config = dict(
    d_mlp=1024,
    activation='swiglu',
    parallel_block=False,
    init='normal',
    init_std_qkv=0.0283,
    init_std_down=0.0,
    grad_clip=0.5,
    decay_fraction=1.0,
    seq_len=512,
    steps=6260,
    dataset='wikipedia_en',
)
Each number is 128 + 24 x the weight over the matrix's rms, rounded and kept within 0 to 255. Layers, rows and columns count from 0.

# layer 3 MLP gate, 1024x256, rms 0.125, rows 235-252, columns 0-127
[[ 92 145 123 158 114 123 140 144  88  98 105 141 146 136 139 127 106 144 127 140 143 111 139 140 121 118 150  97 104 112 108 134 117 113 110 145 143 165 131 103 124 112 149 132  96 160 149 135  89 124 122  94 122 100 127 125 120 114 142 146 134 141 109 107 140 111 119 132 112 123 161 134 125 176 119 113  73 133 102 138  92  98  58 181 146 119 123 114 153  95  89 139 158 135  78 140 142 169 113 139 147 108 127  96 141 105 119  85 145 168 104  89 120 136 138 153 137 142  97 156 124 114 149 108 138  85 121 104]
 [ 78 152 126 103 107 122 159 106 131 148 122 137 127 136 154 112 156 105 147 128  91 132 111 120 151 132 151 128 120 129 141 169 115 129 192 147  96 120 124 153 168 143 140 112 150 120 119 126 127 116 136 116 137 122 123  82  91 160 133 142 135 152 121  90 140 127  94  87 153 122 119 162 116 136  78 158 115 115 164 114  83 118 129 134 150 123 100 161 106 112 118 117 113 141 133 117 117 156 138 124 135 144 139 175 124 137 115 115 129 141  92 125 115 108 138 130 131 160 121 123  82  93 132 170  97 137 124 121]
 [107 102 120 105 132 123 102  98  87 153  98  90 122 149 109 135 124 121 107 141 114 111 187 123 127  82  98 177 110 122 174 178 103  94 126 148 141 158 126 110 107  69 107 140 126 126 183 146 126 153 166 157 145 126 131 141  92  96 100  24 149 127 119 135  94 131 130 120 134 105 106 106 164 132 126 165 124 148 110 128 145 138 142 123 113 123 128 183 138 110 108 172 121 125 134 112  63  96 158 121 135 172 107 104 106 130  60 146 170 145 154 112 132  79 139 107 128 144 100 127  90  85 100 152  97 165 167 118]
 [119 150 148 131 139 141 155 120 109 117 127 111 145 108 137 116 126 129 120 161 102 143 110 117 167 161 131 128 100 116 142  78 146 134  77 136 144 117 163  82 124 120 135 130  93 120 135 110 129 103 129 126 153 165  96 105 112 126 155 137 127 155 141  79 169  97 108  98 192 125 104  75 120 157 109 113 114  92 145 114  94 109 133 118 104 120  92 135 163  95 162  86 112 157 161  88 106 120 131 145 101 122 114 144 116 102 157 132 157 147 117 105 117 138 101 128 132 139 116 171 149  75  87  85 162 137  84  85]
 [125 132 133 138 155 136 129 101 124 155 114 135 149 136 135 123  99 152 164  92 169 137 136 125 139 157 103 104 155 115 110 106  89 156 177  89 141 169 104 128 132 154 175 102 102 137 130 157 139 149 114 122 134  87 124 139 174 133 152 112  96 174 122 111 103 144 132  91 145 108 139  84 122 134 116 127 145 145 160 130 142 138 135 125 133  90 122 174  92 127  90 154 122 130 147 133 127 162  92 110 121 129 184 148 129 129 104 125 125 103 106  93 121 144 105  98 106 137 135 101 117 113 152 107 110  90 168 138]
 [177 126 129 116  86 132  91 127 143 147 125 173 169 152 149 113 109  89 158 144 132 117 138  69 131 184 133 161 119 114 140 119 154 138 120 110  91 125 136 168 117 108 108 155 127 134 147 166 158  98  90 183 129 134 139 139 106  90 139 110 114 123 114 151 119 140 142 121 142 128  96 109 145 136 169 120 138 152 106 127 102 160 130 157 131 149 125 128 134  77 148 102 114 112  82 118 123 154  69  96 116 138  90 133 139 116 117 135 129 124 141 154 148 122  74 129 104 114 114 112 147 149 150 173  74 101 120 159]
 [102 148 119 112  99 107 149  95 155 101  84 145 174 120 146 184 131 160 130 125 127  94 100 103 123 140 110 144 122 135 120 101 150  70 127 160 137 102 166 140  94 160 114 127 149 138 141 145 104 180 116  83 139 121 134 166 152 125 108 129 122 161 166 131 126 129 116 128 207 114 133 121 132 155 156 150 141 119 166 142 116 144 127 153 154 139 121  89 112  84 142 153 107 110  82 138 132 142  80 143 143 107 128 166 118 124 118 146 141 158 128 104  98 154  91 146 108 122 112 120 129 116 132  85 127 146 129 125]
 [139  83 146 138 145 127 149 120 118 125 129  89  94 130 128 128 113 122 120 106 114 126 133 118 115  83 138 106 150 152 108 122 161 153  98 146 160 139 118 111 138 115 136 137 134 142 154 108 156 150 120 164 142  93  93 156 128 124 141 156 138 113 134  62 110 108 146 137 111 140 115 150 141 170 139 104 110 122 135 132 127 114 104  56 136 143 142 150 129 136 118 128 113 126 150 172 142 120 151 106 152 120 128 131 174 137 132 124 130 140 132  98 110 109 170  92 124 169 129  84 164  99 109 164 103 128 107  97]
 [104 155 143  89 104 132 100  95 156 159 103 117 124 131 124  88 154 110 130  97 110 135  80  67 151 140 141 106 100 112 138 150 103 139 123 114 127  85 124 137 127 156 116 141  96 134  97  87 137 116 144 140 143 181 131 122 145  99 112 111 101  75 106 103 156 110 103 199 136 127  95 152 125  99  88 127 136 139 105 144 162  97 117 121 101  71 114 139 172 109 136 100 123 122 135 180 104  93 120 129 149 116 142 127 114 121 116  81 159  97  90 114 137 127 130 124 114 116 111 117  97 126 153 146 122 146 113 128]
 [ 96 169 108 109 139 118  80 132 109  95 173 149 101 157 176 129  77 145 123 162 147 117 171 122 127  89  88 114 113 112  98 163 115 127  75 102 101 107 142 103 115 130 140 147 134 108 124 124 169 102 141 133 122 116 180 107 126 168 156 147 113 128 131 141 148 113 128 152 118 124 145 147 145 142 122  84 108 136 172 112 130 158 116 127 162 141  95 149 134 151 160 168 149 121 170 128 127 141 179  71 162 128 149 116 156 191 115 128 114 139 138 127 154 155  97 132 105 117 100  88 136 117 141 139 135  87 115 134]
 [104 129 115 104 101 137 135 123 141 132  80 167  97 199 131 131 124 138 142 113 114 156  96 124 136 109 147 120  93 113  79 156 108 109 156 129  86 128 157 143 167 114 156 108 147 106 151 109 167 134 166 118  91  98 143 138 138 117 141 138 113 116 127 152 132 176 128 142 145 150 123 140 193 111 114 120 154 131 106  92 167 133 114 109 122 137 116 143 133 113 131 168 115  82 127 147 118 163 127 170 130 188 134 176 146 150  88 146  98 110 127 144 141 124  97 178 183 110 130 108 131  99 144  89 111 106 126 143]
 [ 91  82 160 107 116 128  93 129 117 183 116 122 129 124 115 150 116 124 162 138  83 111 148 110  91 108 140 124 100 107 109 130 127 127 133  93 125 110 100  79 149 146 171 158 125  93 117 123 159 143 119 155 149 112 121 152 144 120 129  78 189 152 141 167 119 115  96 143 138 112 103 128 116 127 113 168 121 105 127 144 135 122 107 160  95 147 130 126  79 140 106 104 120  85 106 142 135 129 142 127 148 110 148 130 116 180 114 127  89 154 134 138 144 171  81 174 211 148 125 142 132 111 153 116 121 169  77 137]
 [140 128 106 127  98 166 143 130 139 161 161 138 166 124 107 135 139 146 128 120 134 133 108 122 136 133 162 137 146 172 116 135 113 116 163 141 132 118 154 112 123 132 145  93 134  83 141 110 109 131 122 148 122  84 126 133 149 135 142 132 111 152 136 131 163 146 106 170 136 166 134 128 149 111 106 139 154 134  85 122 112 178 109 134 107 137 136  68 129 140 144  95 139 138 144  99 131 125 143 112 125 121 116 117 135 128 141 130 125 100 130 171 126 109 106 117 113 138 148 127  93  96 103 113 117 160 114 122]
 [106 114  84 188 143 171 121 119 133 136 116 108 131 148 141 138 150  91 106 101  99 101 160 158 143 125 119 133 152 130 170  79 134 193  91 114 114  89 116  94 108 127 150 140 134 131 142 117 135 117  96 149 179 144 109 118  96 125  88 131 154 142 102 131 105  94 128 107 100  95 124 185 107 121 119 122 106 124 129 144 123 149 171  84 120 118 115 167 111 122 141 108 189 190 150 149 109  96 124 124 115 136  98  72 164 189 164 121 115 149 138 122 200 128 188 125 134  85 149 132 139 139 103 164 137 157  97 134]
 [151 122 149 138 116 134  94 116 149 136 147 103 127 160  99 126 111 110 130 118 133 102 131  90 114 125 130 115 123 102 157 105 151 133 152 125 150 141 126  91 134 143 136 136 107 122 128 146 118 129 111 102 133 115 156 139 135 134 130 111 121 150 145 105 160 129 161 150  98 124  99 145 104 160 159 138 119 113 140 118 143 163 151 133 150 148 116 169 130 103 112 121 185 146 128 123 134 170 153 134 123  73 121 134 161 125 107  70 141 137 121  94 132 104 109 119 144 152  93 101 130 165 147 122 105 132  97 102]
 [125 158 140 182 129 119 139 115 167 123 120 177 101 135 184 130 167 167 109 147 137 112 121 148 111 162 111 146 123 127 166 181 116 169 117 141 132 115 119 148 157 135 135 154 114 148 130 162 128 146 113  75 163 138 100 163  88 137  65 146 146 101 110 125 134 119 155 121 135 122 144 127  98 125 109 153 128 147  99 153 127 104 168 128 114 148 141  69 140 141  92  88 122 154 161 156 164 132 114 141 134 105 145 117  85  93  87 159 132 114 111 132 143 107 167 134 140 134 105 142 108 116 120  94 104 103 132 153]
 [104 101 138 120 135 110 152 104 123  99 112 137 109 144 123  97 129 166 157 120 119 119 149 141 141 110 151 165 144 121 164  51 128 119 145 136 121 127 134 145  95  98 114 122 128 135 129 133 132 142 135 164 134 125 127 123 119 153 131 162 100 119 111 140 117 166 152 115  96 128 147 151 126 114 103 114 117 136 152 130 121 164 127 171 185  85 143 142 114  88 128 105 144 166 169 170 151 144 154 153 115 120 127 129 141 157 102  77 120 131 151 171 100 105 140 153 115 133 135 146 110  97 108 172 109 131 163 104]
 [139 150 163  97 132 150 100 121 149 149  95 123  63 173 136 156 153  84 125 150 100 110 126 113 126 133 145 147 102 134  90 128  74 160 110 129  93  88  93 129 136 115 116  96 103 140  98 125 132 129 167 162 122 114  97 103  90 125 115 147 140 143  97 134 120  98  97 113 134 135 101 139 121 110 127 141  98 125 116 125  99 135 105  82 175 137 132 150 142 116 137 137 107 123 167 144 107 145 179 128 112  87 149 114 106 118 108 112 119 127 141 125  82 137 103 142  80 139 129 121 122 139 153 135 116  99 106 129]]
# layer 3 MLP up, 1024x256, rms 0.127, rows 235-252, columns 0-127
[[121 137 127 144 107 135 150 122 129  79 104 119 139 119 163 117 129 127 162 143 124 122 115 150 139 149 140 133 153 141 130 129 119 122 121 180 112 132 118 118 149 138 139 125 135 141 149 144 130 135 167 124 164 100 105 136 149 104 138 122 144 125 107 105 141 123 134 146 140 131  93 132  98 136 105 105 139 145 157 175 120 144 109 148 135 161 117 116 143 120 104 107 115 110 130 136 117 126 123 167 115 100 113 123 107 129 133 109 143 138 154  85 117 147 114 131 137 140 162 137 145 163 122 122 131 137 135 129]
 [154 119 145 126 137 159 136 126 138 110 127 110 139 116 120 160  91 152 102 139 126 137 112 131 117 101 113 137 143 120 121 112 121 106 116 144 128 112 146 106 112  89 127 132 136 148 117 146 142 115 128 145 151 131 129 156 113  95 126 113 123  85 133 150 113  78 123 130  86 141  97 141 128  81 134 121 128 149 110 141 178 132 147 116 124 139 145 105 129 121 144 139 124 117 144 145 110 119 114 130 122 128 111 123 125 119 151  99 124 127 124 128 128 129 126 143 121 105 142 114 121 145 125 121 133 122 156 116]
 [157 131 138 146  93 129  81 141 133 123  93 114 148 174 153 133 161 153 140 138  98 108 165 109 141  92  90 155 136 115 172 137 107 147 130 109 123 125 108 136 180 155 100 155 102 165 135 172 116 129 166 163 106 167 145 148 113 137  97  91 110  94 108 149 122 150  89  92 140 127 131  98 145 114 137 176 136 152 156 143 165 139 140 146 125 144  85 141 113  97 131 173  95 164 114  76  92 143 162 113 135 124 148  89  94 155  94 143 148 140 142 131 138 150 156  80 111 154 100 113 103 140 116 143 160 128 175 142]
 [ 97 147 113 157 155 109 154 114 116 135 166 101 109 125 157 114 160 121 149 149 154 129  84 128 130 119  96 114 126 115 112 108 181 123 107 139  68 113 155 124 156  91 126 132  76 119 105 151  90 137 136 104 115 152 111 190 160 129 100  98 121 148 123 133 111 147 128 119 168 121 116 108 121 144 127 135 115 100 134 126 145 127  78 132 131  77 145 155 120 162 164 175 103 145 133 142 132 150 118 149 147 142 141  76  87 129 116  87 119 117 137 111 102 147 114 122 130 106 114 148  79 123 113 124 159 102 131 137]
 [118 116  86 135 128  79 130 140 141 155  89 151 114 136  81 147 138 176 135  89 122  87 130 120 143 104 135 132 131 107 128 148 110 102 148  99  65 150 130 169 129 138  89 125 155 132 118 140 139 125 114  90 102 117 129 159 149 155 142 118  97 131 115 156 112 164 116 107 126  88 127 146 121 124 130 115 142 118 131 139 131 141 128  94 122 147 115  99 142 146 129 126 124 128 128 107 141 168 107 155 143 116 142 150 146 186 103  87 102  96 158 154 111  88 107 145 109 153 129 153  97 154 114 114  89 131 149 135]
 [133 146 146  85 125 112 139 108 133 121 162  99  73 104 134 140 148 129 142 129 140 142  83 152 141 164 104  61 117 115 142 167 127  86 115 139 187 117 144 100 112 131 126 114 126 108 124 156 130 137 132 152 157 117 110 169 109 161  94 152 132 149 159 148 144 131 135 121 123 116  89 154  69 135 143 139  97 137 128 162 138 120 160 108 101  94 150 140  74 139 111 111 126 155 125 113 144 133 140 130  85  81 176 115 152 123 111 110 154 151 139 134 135 105 144 111  96 133 133 124 140 113 108  98 196 172 130 131]
 [129  87 131 126  98 137 133 105 115 152 170 144 163 118 121 123 137 138 133 105 145 159 150 168  87  98 125 132 166 185 105 131 118 156 128 117 137 141 151 111 148 123 177 130  93 107 127 153 116 157 112 125 106 128 118 135 143 142 152 101 116 117 120 125 116 145 162 139 148 172  93 131 160  99 111 183 156 137 100 151 155 154 131 133 154 116  91 134 105 122 187 177 123 145 120 127 187 160 149  77 127 185 151 105 132 172  97 120 134 105  83 103 124 109 142  93  74 142 203 187  86 140 129 121 131  45 142 112]
 [133 168 106 128 136 150 106 107 112 127 124 145 158  76 119 146 162 111 139 143 124 130 118 144 144 131 118 142 135 153 148 125 101 122 126 115 124 165 134 126 156 104 133 134  91 117 136 127 133 125 155  98 123 154 134  70 121 128 132 103 134 139 120 157 129 149 159  95 157 126 155  78 139  69 126 172 129 150 110 117 130 132 136 172 129 145 135 100 124 100 128 127 153 109 115 123 125 109 129 160 113 126 115 133  94 153 110 141 139 124 100 125 121 135  99 134 112 108 161 138 168 122 163 104 130 108  95 125]
 [130 107 125  92 119 118 137 128 154 163 147 116 113 122 182 124  98 111 112 158 151  73 119 130 119 113 113 136 141 144 137 119 141 119 107 138 114 143 104 129 184 117 143 134 130 178 121 137 156 118 141 153 133 147 132 113 135 127  96 146 109 117  97 143 119 122 169 150  98 122 109 121 147  99  71 135 156 117 125 143 122 117 126 113 131 126 123 164 117 116 159 134 136 155 175 162  80 117 153 131 158 124  95 126  78  85 126  91 135 139  87 134 149 100 113 127 117 129 144  71 100 114 143 131 191 134 150 106]
 [128 164 101 154  87 160 137  77 127  79 139 137 144 101 137 142 111  95 160 162 112  95 115 104 142 130 104 140 144  84 132 133 163 112 138 107 140  94 103 118 116 129 101 146 111 109 108 141 142 122 149 122 124 149 135 116  86 150 142 112  98 131 143 172 130 135 141 146 153 155 123 114 135 122 160  91 108 126  98 131  99 213 138 102 136 131 173 128 123 123 143 106 123 115 152 113 138 162 111 119  92 139 135 116 106 102 128 157 132 117 104 133 116 108 128 132 127 137 155  84  82 109 113 102 154 121 123 166]
 [ 82 111 104 123  96 154 140 140 143 138  93 128  51 160 114 124 141 149 137  98  95 124 167 106 133 124 127 110 105  82 134 145 116 132 131 125 109 109 137 120 122 133 139 126 109 120 116 110 127 111 201 134 144  80 151 129 139 158 139 137 157 117 147 140 129 136 130 143 144 139 146 147 167 140 112  84 117 137 122 109 125 151 157  81 133 102 146  93 142 130 127 174  86 136  85 172 123 154  83 140 147 124 161 139 130 164 137 121 116 139 146 122 125 151 100 109 141 127 143 135 127 149  98 153 125 108  90 130]
 [124 170 117 145 163 144 163 108 174 177  87 125  85 126 142  77 110 175 148 118 116 148 176 134 112 126 157 128 117 149 123 144 114 121 115 136 103 145 161 131 169 129 103 144 121 115  83 147 114 152 146 128 136 148 110 146 130 132 151 120 159 138 106 120  90 139 135 145  94 120 146 122 130 113 143 151  92  97 103 122 106 151 128 167 127 123 140 150 121  84 144 109 113 128 109 129  90 148 133 134 146 116 128 158 113 136 155  69  96 170 134 158 135 149 109 106 103 169 172 109 134 171 135 113 153 134 123 175]
 [122 147 169 160 150 146 127  91 130 139 108  99 107 114 132  89 100 119 204 140 149 154 118 154  97  91 144 112  86 150 167 118 176 138 133  84 167 124  84 113 130  96 126 148 165 153 110 131 134 161 118 123 140 165 174 125  95 172  95 114 124 151  89 127 154  88 135 147 152 134  89 141 119  71 131 138 127 145  79 148 146 111 127  92  98 161 110 118 148 156 147 146 122 102 113  97 115 139 116 124 137 134 114 152 123 138 126 152 160  74 109 163 161 123 113 115 133 118 113 144 152 120 120 128 104 132 150 133]
 [156  97 208 116 150 174 125 125 161 123 121  86 119 165 113 123 153  94 121 135 108  83 129 114  92 169 132 100 132 116 161 104 127 118 119 136 122  96 139 113 154  58 102 122 126  88 123 111  72 177  89 161 134  92 130 166 141 123  73 123 126 113 129  90 179 130 118  94 128 136 121 137 121 134 105 113 127 124 114 144 154 135 136 193 116  94 161 118 141 159 119 125  93 142 124  85 122  96 126 132 177 131 160 146 177  80 168 153 114 129 108 112 142 130 130 113 102 143 142 106 127 176 130  99 181 142 143 131]
 [153 126 134 173 149 155  80 145 141 142 142 106 131 154 129 105 135 104 123 161 156 105 114 184 124 136  88  99 160 126 138 109  77 175 160 152 131 123 134 103 100 133 163 112  99 147 109  92 101 130 144 118 109 128 162 134 107 129 137 116 140 141 110 162 157 146 158 124  84 124 110 148 105  92 156 166 104 136 137 137 132 193 134 161 140 146 147 131 147  90 100 139 119 119 142 129 105 135 123  95 112  93 155 107 118 116 127  54  84 128 161 123 159 139 132 145 128 148 110  88 176 141 109 131 102 123 127 129]
 [116 137 149 143 128 151 146 123 153 121 132 151 128 126 155 144 137 131 148 107 123 176 124 112 149  72  93 147  92 124 145 111 104 109 184 159  80 135 132 164 150 135 115 127 116  94 150 128 133 161 129 154 101 177 174 129 102 109 133  91 133 108 142 140 159  76 114  97 166 129 146  97 154  76 115 126 112 100 154 130 117 139 111 120 116 102 158 206  88 115 112 108 101 105 139 127 135 111 179 177 120 143 157 122  85 128 131 154 100 105 116 120 133 120 126  94 141 117  82 119 163 163 112 117 125 140 167 119]
 [125  96 125 142 116 114 167 129 133 148  96 144 118 137 165 131 156 111 126  79 144 172 151 146 158 133 118 138 135 141 128  96 154 120 136 108 155 127 145 158 116 143 156 149 128 153 123 126 179 142 109 193 146 111 167 114 152 113 144 108 156 103  90  80 125 151 135  99 108 105 139 147 102 114 122 118  95 109 104 119 124 123 160 113 163 131 145 150 116 139 163 126 109 129 159 125 145 173 126 107  97 148 141 178 135 165 116 133 129 154 138 143  96 128 189 151 105 116 144 146  95  93 134 100 106 166 135 114]
 [152 128 146 137  96 152 128 143 132 105 127 125 146  91 103 127 147 126 135 130 168 113 132 143 132 139 106 139 129 142 133 147 160 101 143 107 182 115 136 105 112  89 161 126 148 144 147 119 125  94 135  94 146 122 147 107 153 139  90 125 125 142 177 150 124 130 167 112 100 106 200 130 112  96 152 130 139 140 137 109 140 150 142 168 127 121 105 114 112 121 146  96 134 120 131  89 124 142 135 121 124 105  91 162 149 120 179 139 139 131 137 146 129 138 106 144 141 156 103 123 142 106 108 154 166 133 132 145]]
# layer 3 MLP down (transposed), 1024x256, rms 0.115, rows 235-252, columns 0-127
[[157 154 127 132  65 146 165 127 126 132 152 132 168 166 166 134 167 158 125 130 131 120 131 132 132 118 165 121 141 143 102 122 129 131 176 135 123 135 146 116 154 137 107 100 125  98 142 146 165 169 128  73 139 145 142 144 101 115 101 106 142  86 122 158 143 139 138 117 161 171 107  93 129 132 132 159 162 125 132 138  89 108 104 136 139 123  98 161 126 110  86 119 102 169 130 125 110 157 140 140 173 130 115 135 125 170  96  84 103 103 131 143 120 155 130 112 142 133 137 103 140 111 163 138 102 145 146 154]
 [109 131 103  92 113 152 146 116 100 127 133 140  97 149 135 121 121 126 136 164 146 106 126 137 103 134 154  92 117 128 130 131 114 129 144 134 113 102 154 127 140 138 154 102 177 120 120 168 126 111 152 122 139 126  95  98 106 111 157 162 158 149 109 135 131  99  99 106 126 135 119 156 143 116 160 125 117 163 122  84 161 115 119  92 168 143 126 129 109 100 154 104  88 165 135 132 119 141 148 147  80 118 140 103 149 110 136 146 106 112 134 105 127 110 142 128 136 143 130 147 120 145 170 126 125 135 104 152]
 [131 132 139 119 155 130 124 147 118 105 176 117 136 126 110 160  85 141 113 114 133 123  92 143 133 104 149 111 116 115 104  77 133 109 119 115 145 117 143 124 125 165 128 115 107 104  95 144 147 153 115 112 144 132  95  86  84 140 150 158 147 126 111 115 119 164 104 126 127 109 123 130  93  92 126  98 144 134 106 100 116 117 131  97 109  72 130 117 133 152 132 141  95 119 116 132 156 117 152 151 143  90  83 129 110 117 112 112  91  96 120 166 111 145 161 124 142 161 150 112 134 168 127 133 140 134 118 125]
 [116 121 115 160 141  86  81 124  98 171 140 127 141 126 110 139 142 155 113 133  98 102 161  80 142  93 153 144 130 115 110 138 172 129 111 145 157 116 123  97 101 137  88 132  99 137 100  96 112 103 117  92 132 111 123 104 167 165 140 118 127 132 114  92 100 118 116  95 134 120 161 104 148 141 104 137 165 171 157 147 180 126 132 124 127  82 117 112 131 108 124 124 142 134 142 102 113 125  73 126 152 124 162 153 162  88 158 136 116 143 106 163 138 142 134  87 169 184 109 131 114 125 111 149 150  89  81 150]
 [138  91 104 113 111 136  98 138 112  98 122 135 160 102 196 148 149 124 141 126  69  99 111 139 147 113 155 131 115 105 165 121 144 111 102 167 108 125 117 117 139 103 116 134 146 100  99 141 172  98 126 110 144 120 114  98 145  98 109 144 180 100 100 106 140 136 134 177 190  87 131 138 120 116 128 187 158 141 136 124 100 121 151 126 146 126 142 154 106  81 131 125 154 132 171  89 145 121  88 112 109 139 116 146 144 127 141 143 148 138  91  87 115 160 127 103 116 132 139  90 207 126 128 133 133 166 144 132]
 [135 136 138 121 144 106 106 123 120 135 179  97 134  99  92 135 105 105 115  79 121 138  99 119 148 120 100 153 143  88 117 164 141 112 117 158 158 111 139 101  86 137 142 158  98 101 135 131 113 120  79 147  87 134 128 102 125 150 115 188 135 128 141 101 178 158 127 115  76 127 117 133 113 133 127 129 146 181 135 106 134 131 126 128 139  68 137 118 130 107 117 117 128 108 140 146 122 128 142  99  94 132 110  85 133 133 138 151 105 139 110 135 100 156  95 162 131 117 129 138  98 124  84  87 165 173 152 179]
 [140  84 133 121 120 119 126 157 115 129 170 174 134 165 138 157  88 110 136 148 139 143 142 132 142 143 139 121 103 108 153  94 132 113 149 121 123  98 126 146 144 142 119 113 102 118 145 133 163 124 132 160 153 109 119 147 114 129  94 123 140 143 139 117 139 109 142 161 114 171 142  96 184 109 169  93 145 126 109 139 104 133 141 175 129 112 149  98 139 164 154 158 140 191 138  93  80 143 126 154 129 126  52 124 100 140 121 138 103 142 172 139 116 144 160 137 114  80 132 173 134 106 140 140  86 142 151  87]
 [134 156 126 148 110 132 161 158 137 141 122  69 122 133 136 116 140 146 124 137 159 143 127 124 124 140 147 121 136 112 129 134 115 118 107 119 109 139 161 125 159 111 106 120  98 117 147 100 187 111 116 144 118 146  99 126 129 103 121 130  79 124  79 116 105 166 108 156 155 133 114 178 123 126 123 139 159 109 121 115 109 174 128 105 135 159 121 138 126 145 126 106 142 146 113 157 117 113 140 131 128 144 152 159 149  97 124 138 115 114  76 122  85 143 114 127 153 125 155 143 186 105 133 126 141  74 107 111]
 [108 123 149 111 146 142 103 133 106 144 146 119 154 130 127 127 142 139 141 145 139 156 146 121 102 137 104  78 105 137 131 103 139 120 123 187 118 143  90 121 124 101 103 107 102 122 106 135 121 157 131  82 132  99 146 115 132 105  95 118 113 113 124 145 111  97 145 143 116 107 143 136 132 131 119 126 146  85 160 109 128 131 112 141 111 154 124 108 110 168 138 125 136 112 125 143 160 162 151  91 103 116 133 195 167 160 128  92 145 107 131 129 157  86 117  96 169 197 137 131 156 121 126 135 135 117 162 145]
 [133 176 158 147 152 105  91 136 100 134 142 137  96  97 139 131 132 104 142 116 120 143 148 124 138 138 114 139 150 140 100 135 116 130 143 134 136 118 108 127 141 137 145 146 128  93 132 143 136 111 151 161 147 134 131 143 112 118 174 103 144  91 123 106 115 133  77 143 110 132 113 145  96 131 135  88 110 121 146  92 121 137 157 111 126 159 129 114 116 109 146 154 133 110 128 133 104  99 160 162 122 123 143 143 136 124 136 127 112 169 149 132 164 148 139 152 132 119 147 103 142 160 111 136 134 112 150 119]
 [ 98 136 155 118 145 106 175 136 160 132 124 138 143 105 127 170 130 118  99  92 159 116  97  79 151 114 124 155 129 149 117  70 128 137 101 121 127 167  93 112 109 127 139 140 104 148 101 150 130 132 142 148 152 124 148 141 114 130 106 140 102 158 131 132 144 113 136 125 135 125 173 107 175 154  96 116 120  98 146 127 123 111 104 185 161 151 169 122 146 146 154 138 147 146 129 138 107 154 128 155 158 139 166 131 101 155 121 152 168  97  86 100 158 154  83 142  83 135 148 139 175  96 115 135 149  86 144 153]
 [191 136 157  93 185 150 136 107  95 139 154 128 160 152 149 114 142 151  89 110 123 176 143 126 128 162 144 119 129 163 145  94 140  97 126 159 156  81 141 100 117 103 114 146 101 147 133 150 162 131 101  87  95 137 133 117 121 135 130 119 140 164  97 114 107 120 116 152 146 146 130 162 169 119 147 113 133 145 144 174 105 142 126 103 176  98 143 114 132 117 138 160 106 131  88 111  73 139 183 147 151 137  96 108  99 129 135 111 163  95 160 119 111 133 131 135 113 148 120 133 103 165  87 161 155  86 115  94]
 [132 121 119 132 114  87 146 164 121 182 114 146 144 124 112 133 136 130 114 102 102 110 168 119 131 130 149 139 100 161 115 144 108  77 119 139 123 109 168 129 105  81 147  60 128 163 111 108 133 129 134 139 112 149 127 108 137  97 190 104  82 171 122 128 140 101 132 145  93  70 106 133 139 138 161  83  98 117 147  90 142 135 130 137 135 138 140 120 136 133 108 124 106 147 146 183 130 135  77 136 117 111 121  85 124 154 109 125 135 157 124 142 114 174 120 145 149 168  99 156  95 149 121 130 130 118 123 135]
 [151 123 118 150 143 132 121 149 147 175 121  86 166 158  88 125 113 174 120 151 140 146 103 141 156 117  89 101 108 138 127 139 107 119 124 127  79 150 129 130 135  99 117 154 104 102 157 130 151  92 164 160  96 143 105 123 151 103  68 143 105  94 129 136 119 144 103 132 132  96 111 106 123 129  63 134  80 118  92 118 157 111 114 113 141 120 148 161 155 137 136 153  51 108 131 145 109  90 102 134 148 101 110 111 133 134 160 122 155 116 115 109 142  83 148 107 143  79 149 145 131 144 139 161  99 108 120 152]
 [115 113 118 195 110 111 117 110 135 129 139 108 102 178 117 100 153 174 111 104 151 136 118 141 132 119 116  68 147 119  97 111 122 152 169 151 142 132  72 109 108 155  99 120 115 121 124 118 113 135 147 167 127 165 110 128  92 136 186 134 104 145 115 145 163 104 128 134 122 138 148 135 182 147 140 127 141 137 105 118 152 103 108 143 145 129 133 140  96 166 110 119 119  85 139 100  88 138 160  93  84  96 144 146 109  96  89 124 126 119  80  94 158 140 172 129 120 160 146 125 192  93 141 119  90 143 143 155]
 [156 169 130 144 114 144  98 139 120 120 123 127 157 101 176 109 106 105  69 162 130 120 155 148 172 133 137 135 161 145  88  82 122  95 149 113 141 109 106 150 160 159 137 106 122 135 148 113  99 141 128 141 141 114 116 123 160 141 137 168 119 109 133 111  95 145 114 140 142 157 134 160 120 113 161  96 127 105 125 129 130 130 144 145 137 142 159 124 184 114 119 131 101 114 110 152 133 130 146 124 160 130 118 130 128 149  94 121 119 111 104 144 115 149 116 121 111 123  98 127 126 128  89 121 118 124 131 122]
 [143  84 122 166 124 145 130 132 150 138 121 132 132 146 103 118 124 124 105  95 140  77 133 110 157 119 159 116 112 114 136 105 138 138 122 103 129 149 151 161 110 142 168  73 134 143  86 131  97 139 128 137 155 114 117 102  99 141 115 134  76 103 132 154 128 181 132 118  82 149 143 120 117 121 117 105 124 106 142 154 156  98 139 136  95 116 113 101  88 109 118 117 122 152 143 134 111 153  87  89 100 114 149 121 169 127 147  69 110 130 135 182  86 146 153 141 188 112 108  96 121 101 130 150 138 139 122 129]
 [153 160 124 142 103 141 116 150 130 158 114 108 128  78 146 132 145 125 146 135 156 116  85 118 123 126 132  86 102 115  98 163  91 132 106 157 116 161 108 111 121  80 116 117 116  84 118 115 123 141 167 156 136 158 126 118 131 160 113 104 134 150  96 167 173 101 174 100 113 142 153 152 166 139 173 122 115 153 114 162 144 179 147 133 154 155 107 150 134  96 103 135  98 107 132 124 114 151 206 128 115 113 121 118 115 109 118 133 144 141 148 135  86 140 137 106 118 128 200 155 134  92 116 110 134 102  99 108]]